Weights of a small GPT-style language model, trained from scratch on English Wikipedia.
Size: 10 layers, 1.77M parameters.
Architecture: RMSNorm before each block, rotary positions, no biases in attention or MLP, untied embeddings, normalized queries and keys, capped logits.
Training: a variant of SOAP for these matrices, 131M tokens.
Each number is 500 + 40 x the weight over its row's rms, rounded and kept within 0 to 999. Layers, rows and columns count from 0. Numbers have three digits each. The size before them is the row's rms in percent of the matrix's.

# layer 2 attention query, 64x96, rms 0.225, rows 7-21, columns 0-95
142:485487435367441461446518560476524488496493574536532547478465495492481527470498463487585503517497540459502581479490506558474500456538488518422514504516530494454413459520475534467530523519592487550480545467530474513469444523534537466520473435446526463494462542487535483472436470501539504422
127:537485535578575456489548502528519407540431493479473562579599497561486498527505508533467525439494599544525528499413500524507489480519469452486477549494515525464476488522455465486532579494472505487599472480465478457503549497502485486558515486509512547531408481446482525495474492478497437498
113:463420479509539464452483489510469520485512506525502501469520445452563491488569458481525548503508503499457488403458471496540513500460470483530540494501573491505546502448530417485586434498494526494467498496487555511488500460433512545546412508487503421455570506597530575473499544534547567454
117:510488454438498504467345447457514509482485464503518517445511468491530526464512476516493571525518543538512492445441534543488497526436541492505518566482464455565517546514491536565574515444421474435481511493419454482552479480465410484551469527493516454536518472473528562489525525489528507476
125:493478554467501480461494467432516564504481532504476495500492496557502488500541449544463531559486461561487529585557550502514587590482487529487478471527535527409507536479498520496407499502435457560447474571444528461563466510424481509465445487497468502534551493475494542578482484483563490456
084:506481485451469422451510490528440488453499443447443488511538512496492511458485526492576465453506512545481460446457448521421515466567482469469459455431552486492529492549557432472502571507513550479582472499584514411477506552456591507478505480553559517512471540472537498468522510487534498463
112:507547541501472461510527431486458545489455553522543552610507486459466456531505539583509505550488470464501493579493611461507455487470447498536504505539430468560464436497486462474499412475492549546505457554549528553461464490552459420516503522490473510494474453508492527485466527482441532481
100:517528495480427529527529406529455549489522580521545526554473451438514492572482490520426554543492489457548535553466581486468489475452503500531501502529465508558497458554461501474471454497508481519546458520553471562472524461513455440523427521524505538507517481464447468485451515520465622548
099:500460493531471547484571525525490488517511502488507537508463463453572488603506447482458570550528515514523501519447583543534510518597516461489511543551436536546572511560497518465470528500450482488515479473558513577495598457561531492511491490513511469453488476519469470510544479527472616523
102:508476482487477463485496441437504509566542502454505534564408546495534563505480552523519446513449557462510416555475548540477533505483525466532530540448511450469496467466505471568515497473458461499479577467428456458420500468467577513476490516454508532479473423527522455443477572536458528530
137:547467488568447484546472517485500489504530448512457539529552543508562518566555489465506504572550528556478439516500512483449555474487480478525469480456473519436554547572567428577434477435403517454497462469453559510499529552449493497523487542485510545492499517576495435521521475543477516505
146:487531489403475480458529472517528520502503494507528478517513454460447482421509525492460512484458518508489542440530514540538457494544502527476575499439529542578465456475495532438536583522567504599402540509562375497459440508559455506512500464500485501467515483478494538528438485500521513481
127:374462528488460462497508478517463496491478532513503495540583524538421493477537522497585482448528431453458507525475508566563501520549509544506468476508503492541488441505444523430469499540510490529412480472530450528553524506548496509454515463491518455507505399540473558556529544503563462444
119:565484468496497460570523523521526520534442495514421530524428517478533521467490563519530421591507483465484480445455484515497523535506488400459492490547446541518529488448546490502510499478603534492499560547483596502536529483464530462519530467510491524550424496487490534452536473457578500433
111:541467507432444566481498528447476526537591520548562472474529524489519507519460535476501481508508467481533533543519484486427581483506518498550458499506501501422471520475519428563486409501542452517447449561497530465553501574486496521562552525492505483516584493432492424499536413507521480472
# layer 2 attention key, 64x96, rms 0.218, rows 7-20, columns 0-95
132:366517482548538493548424408488540565503464489504474511598547478458532464528482455539460494479556481500476442488501449474523481483508455479505536506517459519480530488482459513476484474568503538461491475482555517480544548483501520429563512552496447495536475554535446455553520550467551419467
107:534620569569438478552532518529478474521527414582504465580545517514422539460553456500479467496478498453418489517519511505495448490542451434484555523488471491496473447553510438492506491521451474514512462496520429504468541486438446440533530516498501528491466508524494531556463553522505497549
129:523456461513595477561477458545476520450479534483543499469508472500528507512514488451462537502562440539488487467436446518530547432450540456506484459600538529483513547485506539525490515464551535449570489474492496550536567572402542554528521487511503449430485523485487485470488412523515494437
130:542479454519514520485524519467465501550485474448467444500494591464561572532404465524479533476534427444470508463547507498408522482497465444569504473470526479534548533454526480523491623481460472480489484526487448482551502487480498517462497504497476393460464493468500423448508502572499523489
122:465479489505533505505520461505526506503429560467441517441414435518555505504469503513506552551495528563512491542461425544520529468448551442384546420524529540436477558487495459524446576540470475481504493520491489529466474515481526521448524507540523501514509560484469503446448416511537572520
079:456423429528501470480417477458522470458458484446503482466515581502507531522463405465489511449507603471522469442481481539495567557508508510488492543524537519480514519459477446475530546532457468491535501519501461492557504513408457535490507422477559404426505531459479481450463468518464505502
085:523544533468481499549605532498478489533508546551512490506500472531485485500567543506506433530494480487463537492485432455524399477458515496490539417502478456520473451527517507457552449482523491514441425471423533550455470561550457460491513539528432530538520469573564492554552546475443536523
104:518497528443520543545568530587434492548545550466513479489562485495429536496572569482486482525552444482464521538497442451446474499489557492446547458491460435531509459521498534480527409474550520530474406514489523500453461520574497469489582517511503589497510471484500503518476506516499433482
109:536521536470529538483526542564470474521541541453481457473492504486484482475563533404465559494519471515448497464473449423437489509496536467456540465476467491525464424503572531565457414469560557462508434499530567532469505490505499417428546552464482585495496492492524534512458539469471498480
136:390581447596517468538479539499510510469558502520550538456521510525475557555453523545536531448484495425514487521497541458479468473466504497482461516520522525494554511504470523466467515491427472481551494482423492441458469576410498550569514508550521451502551490556512482536493503584509478544
106:584511475493439480525541542506444529530454496463441529460486523526482538483568491480485475493520536543553503469455488419529497586519482502502442555465511521457568438454572517513480564438531463465529540499496542542483465413519530464488532505449499504551445512543559493465549478525407526437
092:458508496447593505539460513461517537563523512465426487576582463469459557452496521462472495494552512488404491487506492581551482493558518488474511490479503521502538500497406502495504440539454502521538476448545427517502539423515524464444545534522472507496539520510469518508519573484565415532
100:503448600540540505469460521546500512525500568399486567499504581520438511482510542497523506559497490482522499453443433444467491493453585506506438538523485496516463502429567523457440419514511442474473557498470538498534483465525500456431559450446528505552506520536508468500518493443487512479
138:498484559474444515422565538557512459575519438507539475531514473407424481419502540593499492476515521516483473442499474480525502528497436532514534547430451526523481526510496485494507506485525534560434533508466531467482543511535461431485447425462446533537462432493562538534522520492542513538